Part of a small language model's weights.
Size: 2 heads of 64 (1 for keys and values), MLP 640 squared ReLU.
Training: a variant of Adam for these matrices, 5338 steps.
Each number is 500 + 25 x the weight over its row's rms, rounded and kept within 0 to 999. Layers, rows and columns count from 0. Numbers have three digits each. The size before them is the row's rms in percent of the matrix's.

# layer 3 MLP down, 160x640, rms 0.0929, rows 88-128, columns 0-159
097:454497476495518458472509493504517519532505448507504503504508478491512492513529515509443509490495503514448509473502551497518495488516452463498488515500493511528468485500490519493493477479525509508442460494487543494541529485500494483508506496490504468504477508495493497499458494526529475484492504498499598545491523484545504511493505469512565516549492482429479500456514462560477533477484494543543503488502508493548479494501499534518514499497470539506510459517549538526491513530506502
095:515492506500540484481509501500489496484500484510495498469504530506470466510512493499541498513491495497528453509494473492506484498520540509501511471499467510495483521491510495428494478446505491493475499521516536495454489498498513491502472496469477493467525502506491510497513489503510526502511493510447517472490525465517481472505493494510482478467499520488501478528522461489460488515501506550540493555502516473463459502498509490492447492495487536515495499509472500466483471498480493
109:471498488500475492509490520508503514517502515564496502500497495496506545497563523508541502522512489502513507501511521511548486496502521486500502512524528524522506512503503492549477522544502504520517528468528529497490496506501491488492488501536519463436553520503504497507525524508509551492515498504519510549501474496492492536508491510510468506545585502470513505442513485491486487451471504532523503514499479525572563500541508511505523501500538528530492543503437456493504523496490503
099:535508535501496498489508515489505521537497544515491505514506481484565518477494504494482507538507499515460489499508482544506512515499557481508525493488483432478530524497509513546514478522489513511517484478474471496429484512501498487509552501526508542543442519489501491502516504513492511510507498502500489553496483534537531501460504454570523559524565511517501492502491475506533492479510520455534502547503482511536485515533497529511496509507489506511503531474520531560515520507531506
101:436495435498473478494489494483491492458494477483501496481507465546520478460516493504522499516495494510497484540494429495485470502503526496492512510515479471505498495501485492479446511488505496433571498473502467496518525527501501528490510492457508477550503538493503509504493502499510495497489505504500531470495537479513483481525505539483454503501500518504490504444519500507474547499489502565441503461493426493468458486467492449499541494494496478461489537490518488415481520451510503
107:534499520514461486490493520500498505451500562558519497496500503458525496519495511504512508480507484508500416490505487547484530503496456487500465517509523529505495491504509497532474531472502505493529536520523538498492500485500495499492488503574502505454486483516499507501489495503492476501498494500507502490503487500499527506524487535443542528556546521475507504478571507534481466536510502559446504579491556533498509508526510468525532506507553536513498512509540529534511524480502503
105:464509468513498514563502505481498489460496494493500496517491455490562470539482494502538507496499525487495523521506514510442511516497522463501494506502478549485590499507487504509518523497512504585496484548486511490505480493500494476509543503503495474473513536522498495514483514488502538490496498505474486500506537498513507497513490550519458486493451481503532516494480531471532580540523499458469507458505606504557504506515497457519550497496501569580513525489430540513496467505493506
109:565491563505489514467482496507494522505496530540501500499493478502462487483475530504499496505508497524512544493500540474523465514491541502510494530517535507500517518490504533514510461503505517495508516503489518504515514500507493501505542501528517526498559499511504497511513464523493503501511501499519454469488473498531495531464503580477508459511531540505507500476475527507512520488489503572508505534497476517531503494519501517510499512507457485483516518521489554531507557440488508
107:558518509512495488487487502518486497453501508567497497500496482504432524454496506502490504542510494474519486513502504511462493505499443496500495500502431532488509498489504507539513580482504494439486517507496456492480481493500491496506482495475489531559555515506504497514486460492493477511526503490483486583503515427503516504503500471561483469477526490537490493541436465505515496472506495463512492465490457517477492491554493435512517501495503492510499524489508520459501461507509496
101:490499509520529527434501511495495495510501453473503501522514528475520542579521500490528495488502496517478544502515505523486520507493535494499471515524510504525501501500488513494524468502509514534482500480482521507472512510504505495496485504512506503523469473508494495499517477496460533497515499488505495490493529521479518487509512496509524546505483517562485514525466537547501495470573500436568494467503515498522491479531505484504558506505497494503507492509563503491514481549522501
108:484488445501516502497499481492492505537498534445496507516499521543554526549469515509490503482503498495522539539497483478522489491489503541505517491561471504449501499516489505497514505515500510497538522520478482505499519521498507524511491502458506540466510563482499497497535511506484586500501521510544514523506557508518498510484507533521549485545459487514505495524464577493524551465495501448507505468516485483484509481486503499470488505503422491477511495493468544492502478545507514
096:509492462489497479492497507487503517501489458501490502516499474508488508467492502513532511457505505498524547496493521567515456504509431514507499503535567453559541532491491526466490489478490514529439514504566526502499479499495489489501450497452531489467490447493500499530482486488541488498506499501520510517490481543528479518483499499562542538526561504479472508514501508479487515548484499529531511497508507483521486511567511482516488506504523575530500532521499463501509516604523509
094:579508522503566488516505494517488510490489507518495497504493523571494532547495476499508506455500477495492475505498497403488479517531455511501497501478440461479502502492490482512514502503510491546488499527523537502480501495495498510512522505530495463491494463503514494501490479502501473503492501507497498464496488480521486510493511551563446475490494508517503500481489518522515527494470498547458515485516516487501498481475493494504554498499513544547494502502459518457502494498514503
102:495500526496522508475499484499499520489500474475501509511506473477500500549512510499537497494503505507534502517492565443500474516489475549509505484503462477495501499489492515467520448529516518477399459489504539497476516493499498526520544506484491544443508523491489506485453458492484504510495490508471499493492522475492507554477497564516534461482508483508507488476449568537522541561471508568484491475503483509479484488527490538498490497513462478503511477524420556490500517611502505
097:444490478520494539435505491510491496539510533523491498483516477506502536468512515500498496468506500506522485523506515500483447511518508479509491488530477522489550490492508491515512534515499506520499480455514524514473500504500506497501532498490499509489507537494496498504475510514501489504512502489501470510506512490488511484499501501537488449457445511465495487453542481492516498436524494461529517532515514495504481505507507448502524503511532456471509511489474449535525588531485501
094:522515519495505514493505514496503498501513481535497499508485462521503517590493506501540511443507500502492504468527447538517495492506436494494498501505510483469532509516514510511519509482490505517482496488497513511435491496493494480519501505488509453491525509489486494497523502505510482511487506485524413457517554555457516490513511480541515514489495509420501478483467447504535418494484486555452492517504577527523487495524503528518520503495505476501493504503504436535506542473492516
095:497510537502472509525506514487500500478497510473508500499480510532490547491496527503480500498492513518465479475508521498484482495507526434506509493522452439471525497491486472502529464507508509471477537471499459502563489484497494496496537507460509513533492493482499503509498443526487469505502506501508481520497514530505479480469514545491427545535485496497516499518477531503513521513468501473532501505502494506496522483458491468519535505493502469471496548502455507503480527500501495
098:484498483513483529525503501486494492529496490546493502530500486485524519526522509498494500499496498486429459518504516543516484497504447460501505500489519528524515521509526491474502517516510495513455509514474527498434513502503512523485496501493514475454490538507510495505516509508511483508506498509463526496499434487484504471527508548452494446472504477507483495529518498485469518471539498478563495504514470500505524488507511524512543507499504475488509533506472480572491470465503489
107:494489565515501468524492489496497516522510474517503501470510503480506439511494497514525503527504502511440444502502517511517519507505495513498504506457488554441574499499492520521510489502497501521446492518502471502477531492501503483491466495491499533469468453489500493513515490487497494498524514509510545496492482521513494495540498576470635474468486555564507511581560502505421447525529517498470488482505423525463450516481504495475502498500489462517497503508486486535497541475536501
096:456488471499516518511505493494484491444500507422498503480488475514500485468524509501492508556489495495492476497501473461477435513481451505496487500455469478464504499485490515507515488460512496457573476531475520491449506503500507497515472506517514476498493521490492499500525481475501510488486519503474502527490528505520487494515503549534521540491497501465472490442533494460484484537548483502410506541496506518512494504449508454486505496493455505491514497511523467519504557527525499
095:496489575498468521476492513511499506512504525503504502501504489433513515539512514503493491507505490503510452487500469492551484493498389532499515487440529533493488502494490506473507506499515514426536505475483482506453503503497510509501505498486492515426480520511498515503503470496488432504487500495498450490498521514488484513494471527561447515527500483504491514487517509516458500485487503514593509570496540504515493516500510533510498507503479544506508495504535472537476491474488493
101:516501542503440492519482492504516490533501514518499505533507461503518543463515495493542497468493511503543470541514488454510437511508513482505500516487498482468462510484499476538503468540492499523508471492512511510499491502501524490506474508515501512469525493498497520504511522503511505490504502502461502464491586506508505505470500525519503475414475495474512523496489484462527493492453505502530500519519490518507471505518500463502453504504559505507496527514462529594501556455498512
100:483502471499486492531507495499509538548498551504502505499499512482491488502476505500499501487510495502505455503495517528480558509499536538507497485487462479605491493498509513462488533524511512552518503494514466488479521508502519504507460494505502508479463463484498498496537513504501516500513501512523501546495502529513535497447517530522522504447522487522509495438486459498466506505497495492514497519501488515468446492508493506513532494506475462511509521498557502514514542504529493
097:468509538498575532474511492493500515510509515484508502475508492525554486504472517493470496511509503488473471504504520529528512491502549508491518510527538535456515493496493495470531592532479497450524524541468536504498483500493510506519432500495499490508504478492500506478470508514489453507491493504474521467504476576446521488512488467492471510521446457502508507478503505492513489464479510475435504534520480509493527501503488490498452504507501509511493462503513585530495492498493496
096:421512517497511488570479495505488489530489513477494492494516528530489509537521472498480502442500498505504467500496460478474454484508479511499493462530518472489547501500491492504468508470499504491492471468483516493517513491495505493499490505513465467483504516505479513489511504507511501512496496504482489466498495467549490459497503476505500501505502527505493484564430477509500436489515501463526496499472493514460444507487499462501534492496538480499509477508498493465495488504501493
088:498504532510409504479485508504484523534492535544499502524502489555468488488497502507506511496506492519554497491505526582558457502517515480506498500524501519501516489492514493479499513553498509386525505486468518505513485496504494518498503501501525535495477507513504493491489478526482467507492500498511517497499490497475512515473501532509495495434435469490512518494453502516537455481492510450491501510480479511518540511512511452517513501508552555567507485498533554519505481515517502
095:522495486532463497486493509523513528504491493520503503504514519465487560560487519508525502505501517497504445530508539527563458513526530529502501499504464511504520495499516499476510536521479504530493501482480529493437508528510508505509443506464520542440489585487510492516543451488497531492511500504521495511508495521491507524506485453488497519475489539511494498436446491472484496533465516539466493479505480507476561479498505516510501500499463537480497452492512489485492531531502478
087:476497456522510498499509503514476500579490518500496506504503499542505530472505496502470506490497481511475532530513506516475504486518495505508530508544556474476487515507484471536517493514491507534490534488519468501520489470500501485518533494514501560506573546513502496509467530507506568494500503506512515515501490555518504499485506472529536543492525527502527505477494511553507480490525509455484497541523471490528536500484490486484439503499459515498503526503488480475506512451514505
097:502502475498458513560506507495526512516512535533518501536497464509538488560456512492490507545496509513548508505501531507465463468501489496505503478483501459547497507504489491495505462540494485458619463538522466495478492509501495496495496500477500479484483455491508505507515495483513510502488514496494484478498456490466513495518515517519498514490511505492496513505517516475526543512476497516474495477501572491507523512566492484496554499496538488478504486509471455526497528554496510
098:515494493512507497475483494502504516469485506533498491494497493494497521534491479498531489504507499501487514476492493552516514504485465523501478485504465451444506499491493490499513441485493502537497491493487520498526486515496501468493515504498481495453478597485497499498500505497512541486503504490508514422497456472477514455509499428566537487436505511542488479513466532532517530507568492471524510474496466512529512505484506532524489503505504489448510493501478467516503479500541511
109:543494527499525508512484512505493493508501548563506496492510526496511557512519506495493497529506496501551480501511497535450444484506452463500490518529498532584451514506496495460523488499516496527487568495514526504482501505505496514511523501439511449529520512494497500501471483507494488496473491503464510461475527540477496512504497489468472447477464501464477520444459542499449502490460501490506504514486495491496580496500501506514497500498504495504503495516511461443504514479500499
090:466496501482449522472518485493494464538500496512486502476503495515465443492502491491473504429490518482462514469503479491478460487515474511499524476496470536445479491502486511472499556493510489540447469518526462502461488505497514492505547497491471509472484449487506494494510465497495484517499502502535488447492455470494483504499526496485523495514424512518488495506531500468489422514488497478450491462516511480490495480471493497514502496491445465482494501479480488470479535465489488
091:527486462517510516437506517496497491504497448516500502451514460495506478476475491493539495493498497488575549488496458473520534497496471498489499521475546521463511514484505520581492487480531494461571500462487452497497500478501511478497465502501510487488510388516498508514512514509507486506494496505523457459498475573493466489520499450485517501507519499533509513475496532506514468554486494552464507466487472522529515499521501458530491501504447531517494468491431513485503526484494511
098:520506461503427503463498483490500499523495518528500491484506519509493576506536498503470489496487486513426423512499475518508488506508455513499492479440477470464439514488486482480480505498492512454518494483508467489528491523495495467506531504467496485464423513500494503478512477505474572486502491495486507443509455512511504453457506489478448471526505471464506506531509504476508498459504503506472490468484486491500483508512488492491491491505450502506505503493518477473481504531502489
112:463485524496538477486497508524515497502511508508502502497507528490485541509485526507537507489493499505484524511498513490513465508499521505501498475503471514532485494494483500493460532486509508514491527535468434507490501501499508492514514496440488534500457484502491507499498478513491511495514496500518434527494466429501481530493492471485461478479543505487481512474516467475515546455450497493520505528499470504522445504442502519490493498505496527506500479510508443535496500531492503
113:514485460498498490491493494505511483465500479538496497484492444502488500462502489494467493478497498514398528457491530467476491497497534484496483506536519500536437509477490509526476549453502500530525465470508450493527493505498493500510494499458486477433501450500505495497527518505513451491493495490429477514492496539484474406503500445517428461484483486458504508457472480502480478477482482486494508471499509506484468495494491484498511496489522541519495489483515505504493456480474499
101:505499537484427490548510491501493484507507463461502498505489444489483518515527498500494503534496487503471498495488440489495471513485509512497510487489536548484503487482506495487544573465518493437457479527463506496516493471496500499502490501546490479449543470501495501506494455519497468501488497502496479530491547447517490485496506532511489448524493513495518513591547534524505539516468480515461514474509471495519499497488491547507518495493448536497491510494476530452494512475502500
102:528517506511506503466510488493486495477490546489500499491512519508562520549486525500499496530499501507489485498511483513538531491495514474501504479482436521522490487509492503547484454502508511467477493490511509501572487496498518495509496502516499508565488547486499511498465500465493483502490489496470551449489561519475509504545504456480504491499510468511505486551515521493536494528503519556515480508494503515474490509471492452495512501499544463484496542505503405455488547447499513
097:510488514502489499553505506508496498551501475557498506504497496543484470519489495501576497488501513488578458514487546482547485521536499508513490514526514465488535486513494510516511562539496522481546525468482488493496509481502493498501506496509498536483532448508510492510514518500473476503490503507501527503513503523504523547543495518492504479501434523516514506545442511516492458488481505482489504499506445521481539484534500494508516503504484499602507532517486533466511506555521487
101:525497493494511488492502504510515523497505508465498497496497549524527537509519495506544498495502523499508459514492525467489504504486534481505511502452516558497543500498508505501497533542510504565516499526457542502466509504500508493504480505537500524489493512510501511497527511496493507485498508499464503473497457529483507477529498494578521496541520494497502506523528493485516549446449486496486505485508504510489499490549499443511482502507543486521507527497489451501530537562523510
099:477505551511516472517498485479506473512502528476511499513500521517519509521479492494517498525503500501508518524506508529554473490511507501505497513482554505488485524497498508518488488501497503454468532486476515508516489486506520535490480508535491446541557445492497500496483497497506539500496497505467537424493481490490501515549503538498564530447525501475481510532528523488532549547512499488498486486506494494434528477491495544498490497497488465487501516511464489516515481477495499